Part of a small language model's weights.
Size: 9 layers, width 640, MLP 2560 SwiGLU, vocabulary 13844.
Each number is 500 + 50 x the weight over its row's rms, rounded and kept within 0 to 999. Layers, rows and columns count from 0. Numbers have three digits each. The size before them is the row's rms in percent of the matrix's.

# down: layer 2 MLP down (transposed), 2560x640, rms 0.0204, rows 484-497, columns 160-319
# gate: layer 2 MLP gate, 2560x640, rms 0.024, rows 485-497, columns 160-319
# up: layer 2 MLP up, 2560x640, rms 0.0237, rows 485-497, columns 160-319
down484 078:466473448473452477532558461538561501482506485450539517478508475534502425454427587598454502588395496494481489522405591552492449495413560532541581541496470465459524479541498397510503389575500477503517586417474541416510479560407542503400529483500473506568458529478444453526541485409474493560436502571547605605445494531478582455428412436501548629363499492507480446434551514480468545455538533414458511450461470455520416506480559402572463435590512386499431549568495406545506555463526449
gate485 122:414565558515430538496449496612548457532531437459519585515509389609472576569452478473499512612458560514509566525438468558534400503485500490573448594474478476522616542514439535486410444488544536485502561479550542539473446528405393423547491449489586531543432410571499472461519523545488535536502522485449460532557486575559403601593396526455470542486477477492445401534464585542434446584494518482494548580480523367527523528556482512530362475476521499552527490568494599506501499520590495
up485 122:512613437445458491523523435513523505586516498486552504481553461543494538495536575579434618458561532477518511498505519509505475409535485439608521516495418498508505582527472548495455560496507481509491460401470512463516556527491530416427562542478542606539493437489536523492448499468481579628603541511571491470493568440524472447484574486519529453491542463423503518447515477477446528457577473507521547583472477516533480580455480479472449451462602472569488492584590513529575488434567422
down485 121:550520461600431477527450480545562529542583553471433560501514481445412462586512484577468447517480554440419511413518528521486498492464508545554605519503424477576440551547546483497523452426556511440502496416545528441525493525516401491480542575483576506490540514558471544533477519368458512527520486557584452492531494428450518463445636411500493473535533483455463562402511492553483474507520376551517479499476608493476525507440506497457421468496558595535393487483512471539494534420579430
gate486 097:492515453548488435464532486454523586531449457553448551387474546553542512526509609511483468496414495555464434488546544519507446462524438521587414494505438441508523554469495530496499531501575472468488461505469463488439527480574496559512437480489456469603508606393529531377456558620489509466573437560482507463457530493565515358481514486488502479457518388536445436483556541541465427479582577458505424550582574493537454452544472472582589523538472515492562500482483525426452546612432563
up486 099:562514593429446495488458614478518439415609573435417525512523492485488494455511478529535591512460503449565526529481437524542462453542569500495538505452558558399537537504532467381505430485480512458446482526413569467442464477434447438541597565464563527393414453481494523522552423413576573546487569430444450461572421565494430507481460485558553502407515611466520571398436489468481552648519367498409461528511459464544575467449476451495499560418442497539520509449505492478566456401428533
down486 094:564483467491457497476467487537471534527547538443494490484559469459434482469424490485430573542519467492457474528595525560543526498482491583507575516496544553498528585453557512506532493496522459505417578586507503547504450396504426488545433546565584485455480479479533468578475472464495529627516510553471409540550456570518483525529456475471516519475471512575540539393493476401505598544485503556557549496514482515587479448425443423502551505435468542536446510485499511524536494475476534
gate487 104:548689507577487511440489474517619496548581542453512505480516487506439509520529440482436512496469499522456429464485452321605561412436549428472520474533441453440549495544479527495574554472534476472486582519505448504483606545516492580516502447439509523485555477503507490457536590425495568539557520492597460596452465496498574418474493487534435623571521475454491516357497504431481468591447524507412474524522465550489505543513481511484533420570606532491370503424510518525479531535520492
up487 101:431501582451552510438443620479473581399511444509539441461452509529381633533463545520456529486565513513499512551426444527639522548534519502439500481478542486443429503614520450530466476514434624394474535474559473517538495492521449483557510479465501528557509458502497582474425444573506458538500454543472465569586463502540522436536435581531552446528439484473387516494508498527447522515462486471609514515509518518473546522493485508544537427486432535463467449503606553532532518539492556
down487 107:417469518473527525474473511459472459465465486466523526480468426475395540475526448522505634467461435507470520633523552356566503411559464542570554523568484559496475449507523494476571533557539563476523548477456432582588537506538463440506558444465511512455519513542485479507499461538420501448542463575534471533555554505432501452433477616520453513549532490439546507478467467527465490412466457532519578435531437393497490495458481547506499423481421505545507488480601481469482545487541434
gate488 118:553507401532458468549524435497468571603579466525490511538535564549541471469493478555346568462459531453500483536446516592493582371462441501452509543490388462412528577451595528570561606535493582560537559463417555479502566452508452425465568514505407467425562414466535521465522511507512535493521473528533524455486502501451533502440504526484471480557469470488501504406485461425477491561488492565475562528465410495439482459451406438500525526496525565518567448389486460487474513448504511
up488 117:487553517400531510523505491497475473484464449498494414479461418487466479491503498504557517521448469556467508457465366444543424521543506458555446469426515589563517476408406411469447463470436560498437447529516464498485449504419535562589484500461484477515479524478533448481567457543502487486517556442411534542587402452532426447572383423499529409517522527531573500503497509510470526476493545464536484475449611482536508542532586674488523501409458512502590553552517571505491486541410554
down488 097:512428457503538474529490499503525514529599571478480602488509524499476476403518534461420545548566544420463559541516491514495605604457467488505557534543494548458493512521524383534549464485558528458463501362568588481525564455505363509391511556553460514496495481464402497517493458470541487421524519517506482474490472445458475408518567537552513502471535567533533551454494544469467547461517482539527464469481468513367408516449533484424521487528464585458465509430458503501446543444503447
gate489 095:421567542561405449430429578502511548521524568472490509469531492555517503554450505452458560495497571576524586471470516553489438528509510439486462424564535446537589480537503452485570623402472552498523529429496512508588516458485508553531535501450518503547486481524504477483505562547489496491535467560556465506616410466460479449363509462534461452446523514552530411522516433511504539477428558464479526475570552531446576655507541525450563469530366515579589406540533546457527499558472396
up489 095:443631494555517522423400628517527481466526508499533539460562546571451420474513488484485444418469496480424527479494508523459399467521451376551437519457473501481486519502520476486528557484588540483475529515496481550535616531425505501513566507491417412476549540320489559475556552440537556578448490499617463487558462497426590567513544473535437448608478431530481399480574398458508479541562533509442485510566453455463450547492528445473472499456485540511438458449495538474533493539495503
down489 095:461584518556534461509500540486536490482471544459538489484519479455496426478480564513509515433489495503407496596504483580454425508476467443524464453490515367501552452577516574481616542518474496464449531452581491469588579546474569493428452523399512477490515516386503460557460498518485480522533586482533410586507502510420506538388484509519432506574520583507545464490416541483418480600522516561463527401483418496475438528495526464523430428474499537523579483491524490439553489539491492
gate490 104:540410535479517465480573541437540457567459550454482512471512417522444577418577581585600401493506499521461492504489510346575575456606435559494493481473544434416525373547577501438541560554535501501513480509546413474550482512470498458462566557369568459530483530521574558443439472439560518477509538476445506556507537491509540484494459508487469474506519441560581505574506442467522498590517556456549534451454430512521485417500553499503548497479485524452516517545527532558533490534541534
up490 105:530362530506419488458482500427600452486502510452512565486491386529564510369598574502554470547540587519430526564512486502500532465475520473525455507438493385454579484499536476552470502544569543440465403528540457537560530526446462415483592418407526473578505485456588601320489422521527622427504512529419488600550408570514502523460543518542502514544399414521517427554507496502459447541486469502546447489480400541502501415496521514540550534612473561442592461563460491496512484537557495
down490 103:508450498494503624484451490449473465475468531464432530489468452497531533459561504524518528520472540557507379530498494437434440525474508500617443541453544418506564533532555399390500526448581472511516485539524450491550471628465531414512533471428566556487558529498496519433532473505538500464582529530488539553461498491529491510454452513506513491400511514423608472509542518498494488537545534511524516456524527457435540525576515531537458511537449456510607537525562530495498538521617475
gate491 082:519553494571556533609512413451413483472467566488554504568476458531515537521533487473503587477545457473512495538573465544541442389589557483468586468535461498455489564552503498581558528463441416518477555484530460572462495533548494487470519546472468524505494530506483521477469430481542496520560438564599522462457453496520511467505509527560554475469523511552503445414540470444529453526488522510520588549441599487447522499420500426575452549505414505513491448466569555451465468483505458
up491 079:493500508534491453565609450491471532514470521547547540509444572511568450477571485587542564562537494573545439510408617484435541565488510492505416464498543496497528531605436494464338458512632485521508542540469483429579459459508531523488562441564466564489405465528418471504633520509422530522525502425471491491519537621448540544443449463487568427538389542548525570485564471553408512441437409528447574558473506524472495538474522587458597509502450528535502485478455549485473440455423541
down491 083:523481480443449526475547494510503477462536551525491443462484506557500506447574445503435505470521538547477452501474480535393531558503515551572553511485521430502573516577442529509477449478580471425517532399429512508480520480499397482411631496443528506521457494459533565432531481511567543542447528498470506519424523514509529484546522508456549486577449547395546451526475431504413624575588491559520533552487500597522527510486490404445452570587519514484512476470518467487449506471672494
gate492 104:584550493483426573569491485515484526514483458382627541421495453548476599546481440456490532537501503478494432519515508450486522518498562508493565442518505491485425494523517477422500539509548491423548548548558572455541583549536549448524500515542471454544427544531545554445552485609491481490492502536461450562537535442524541503525517513571489513427483468432465544486454531413563473493576565454523564574442500508430509536491516465547452504518492509466501461440463556342534453452514506
up492 105:599615570586419503428558493474444458469540547451430524513562450606552485489514540505417530525618381426564477465535455454539454468474579619435542509467529536557466533464452497560549568552547480484516487507584479564420501500514578441470463449543543568452521424440410463546500428445502459371502441566475465547371552436562413572465457489532529522504473517478449471500508527449547571514562448524532487578532486430569542496490536500518607520475462476422500441531448494417424440509531495
down492 104:465516546601484434516487475484458537495505541469391478531444525548504496485569583478494508467552502519525557556489463484576504479443484473511468466539453433496426460455445679458484478445485495486457516548443507487477501512590511543492481598499572556511485460496383487507399496457477406518484511485485484362496491502563459515435421540489509504479540497559493512438443507475463562547503524449437504473561491452549596512521473504523543456417472518497560514546522363500541487545578489
gate493 094:498502510473525524387460483515520470471456525447451536510566546471473613481530523490547541532573489497439486493609519562504619447442543473438492485500511478512543565550464490527550470473580577540514551504542491485523591494517507497526523546499510428521549560530465458547508415485486523521442494502475469509545548548531575501505472569494573382476435384490491439444437401551479467432505463486477516414498392454397424515489628507553445451461446520493431429510576396630455486504520563
up493 093:561440506417500478520445506527601486493487467404501496501574444527555493465432516406498522450449494493509514522507539437506442462504491534478401595408442471477518489429549515439582468585494457497511564493420546495415502523498527555492541599461472547406615490498529524461540453575468471414451428545462534540433509520477510510514477559520411542526569526616472557457553499488550405551476499573481482495467481474498446484385446421499468461495451500518516476475527516517489473471511394
down493 100:466460524504575574482520529567459493417449545428451445515595489528523474502468577504557474485415497508394437423493500442496457503454589585536468480488459453464469561401520559422434512557533461522392498601515569487450503530461588547565381532495371472540547519504482488517526499499510436534518477566535513453526533543531484491472499521522472538405527588500508572464515509475416498503511598478535522547464567469545477502510573452551475489484533507443512463434479502555530434528500464
gate494 089:498514449448441519525488569457439612584434435485476521492463518425480542515449465410484579556471527444581384455537471561544579531548594531459577483550421472490472399554460554523521473523456551370473443572546455560542536501430584518574512438539535464474473515536570407498538486460503613522502541483494554478546568517472486515478464375457518477502442567473515503413550510472533516446478541448521479457466519532527482486504551432551529374499559383489498474543448486523479520541371449
up494 089:383565400467468496502508550518485455464433458527584584518563528492540578495522547459540437458492514488552517496490505437482376564469552417519498531517543445577453502488435477531517552485455414520538515494625482501449468484534416464480433418572506453488535506535398443486461571488473504449442446520439443503451488475457464489521470551523535456511493425425451474565561487452493483440447568453531606563450464543479465455469541513591447529472515557514483486483469489540479546462655404
down494 091:504494474450503533503442563526508535448509553487531501582448544435528580420497476493433450553476507407500414515577502548443479454513504511481653521548463472512529397520481517496492523570505442469510432536552509495537464509538520515572512446471564488524464489485560475558544446491506494587479459504506519492535515557562473511537555390495488459492486554479536442388553497471484503474539613490513540469448502484508494528575513454549428412522522475438396453540481475497491537571475505
gate495 102:557433534469489514604522513446585455527454372511449595455401531523550562565510416503585485544598496458563537525538563493486466449515488491557487518518543532527479463529499465514497466480454426497602436569473531427582511535454487518515451450486526416584377521532426458404504546570522487446424584390465463528401501497480401580568470550556480475471475371533445434576494524432536509593481620461528460536564447500555530440500461496573516452479387552414483559492434545504483469530379581
up495 102:533420454508528585618491528457591514605465480568483462471489471438604585466545464562508484546638497439551599452550564450513428453513446485505522546480484459552577451533470515458453458516471548497555473625393501483518553523453571446552531540526501452513409563427472498487510579424462431511463566409420408460484493493517460455539500545537484527533446506518524431519522491546493524572443630448502420519447536557532604470501525419474548502445426516450459554496553469476521438582447552
down495 098:486445544474561471548520472439510513431491533467502592516489473518528503496497447481509492475536458466496510509573554450535519500533566570474542512490546469483475436544596406440500517462482412621485491579545530542520444547488628512482440408547520510447542501529515435525425468453568456430509489470510432520523457490475555465504475543498441492535496519568435525517506396491412521463556561449456469444475496498475492464468514578489513454483514557419524535475533502496415489435526538
gate496 097:474531495480436512514539566410531566440446539418469519480503542382462528530525482485496490511484432503585569492487421479525454508465531445562562501466559536422547443477458542455601427460458561436410488505453566464498491467612468462545431586544487473496500459516536596482477471503577526613376493478466484546426506468513474476513455467446478595555499511556519566565491435459445559624510475482421516507571455511489468503415575566481475433479532537522556483569610515538621485586548477
up496 095:489532526509487388576545471453517550559580512528501504495451541529411488487535425522466501528485506516434563398389499439495539552464495483463533456475499503466554599524497528501433371477448494519503497553460468502488439476558547498534546452571521460452489486536543450382545548586509575589556429507566497502566529472436493574509481467436488466508498515542558564436583595542348601448463509476409481592524545418528531540403497510440552593551400457619491460554431556535553457412580523
down496 099:634404456529504369439473513460519556522551495506524485484460445572476503554397476492524492558528514498531518577525439472533466524516539488536464495442539487449527435534402526522378558450433520505492422535474461478475507497421534487571491429542458532508496531512520579453408482586525537466453447453561413551512489552510531570551466453485553444476465545636412452505468543552476447557452510464513476492449457471480469540498507462475589473539448544569407527526520463523610456430446494
gate497 091:492525521462548481582478516500458494476492543477478543541427510549487398487481509434507530463569418547385498492526467494429502442524606562558427471475467465558431453465471489490490500463585483471491530474508452532458570503532492500488448457414537491473529505496490486422428471483510463505511475589497490500504473487498634481482530597537546532522481430540514440408477506549544547501483480409506479473433525463486475529541484498507518558462493457464370435522478467590536556523518574
up497 092:586540502545491573481576453497447454520435573598654494533529535497588568506483519508431532447506512508533488532566511606476461517479534457582479538474433488568483529473511469412526488529499454528477541565469568473557413507499615467447542457429581463572495514532506551544482505507532472453435488443497560473461512524538476472477470551486551507463483501477543444388577541561535462525640386513518540464463562423521581474462427524475376511446566562490494545539557486446482498506421463
down497 097:552485497563469515528569420521500409480508578510523574563609485501509480522541598555420517489486514497548385606442470560503457507562478496499482544454482423513509519392530480553546460488604439543354498555516470389507488509502531431477479461469497438565559526457532520448478429472463519593539462517474551406476431543480443503507453484560544509479543485522523487530582534551592516554540492537550520541497570450500581496450424477502552463444528545484473545573522517469466435477431486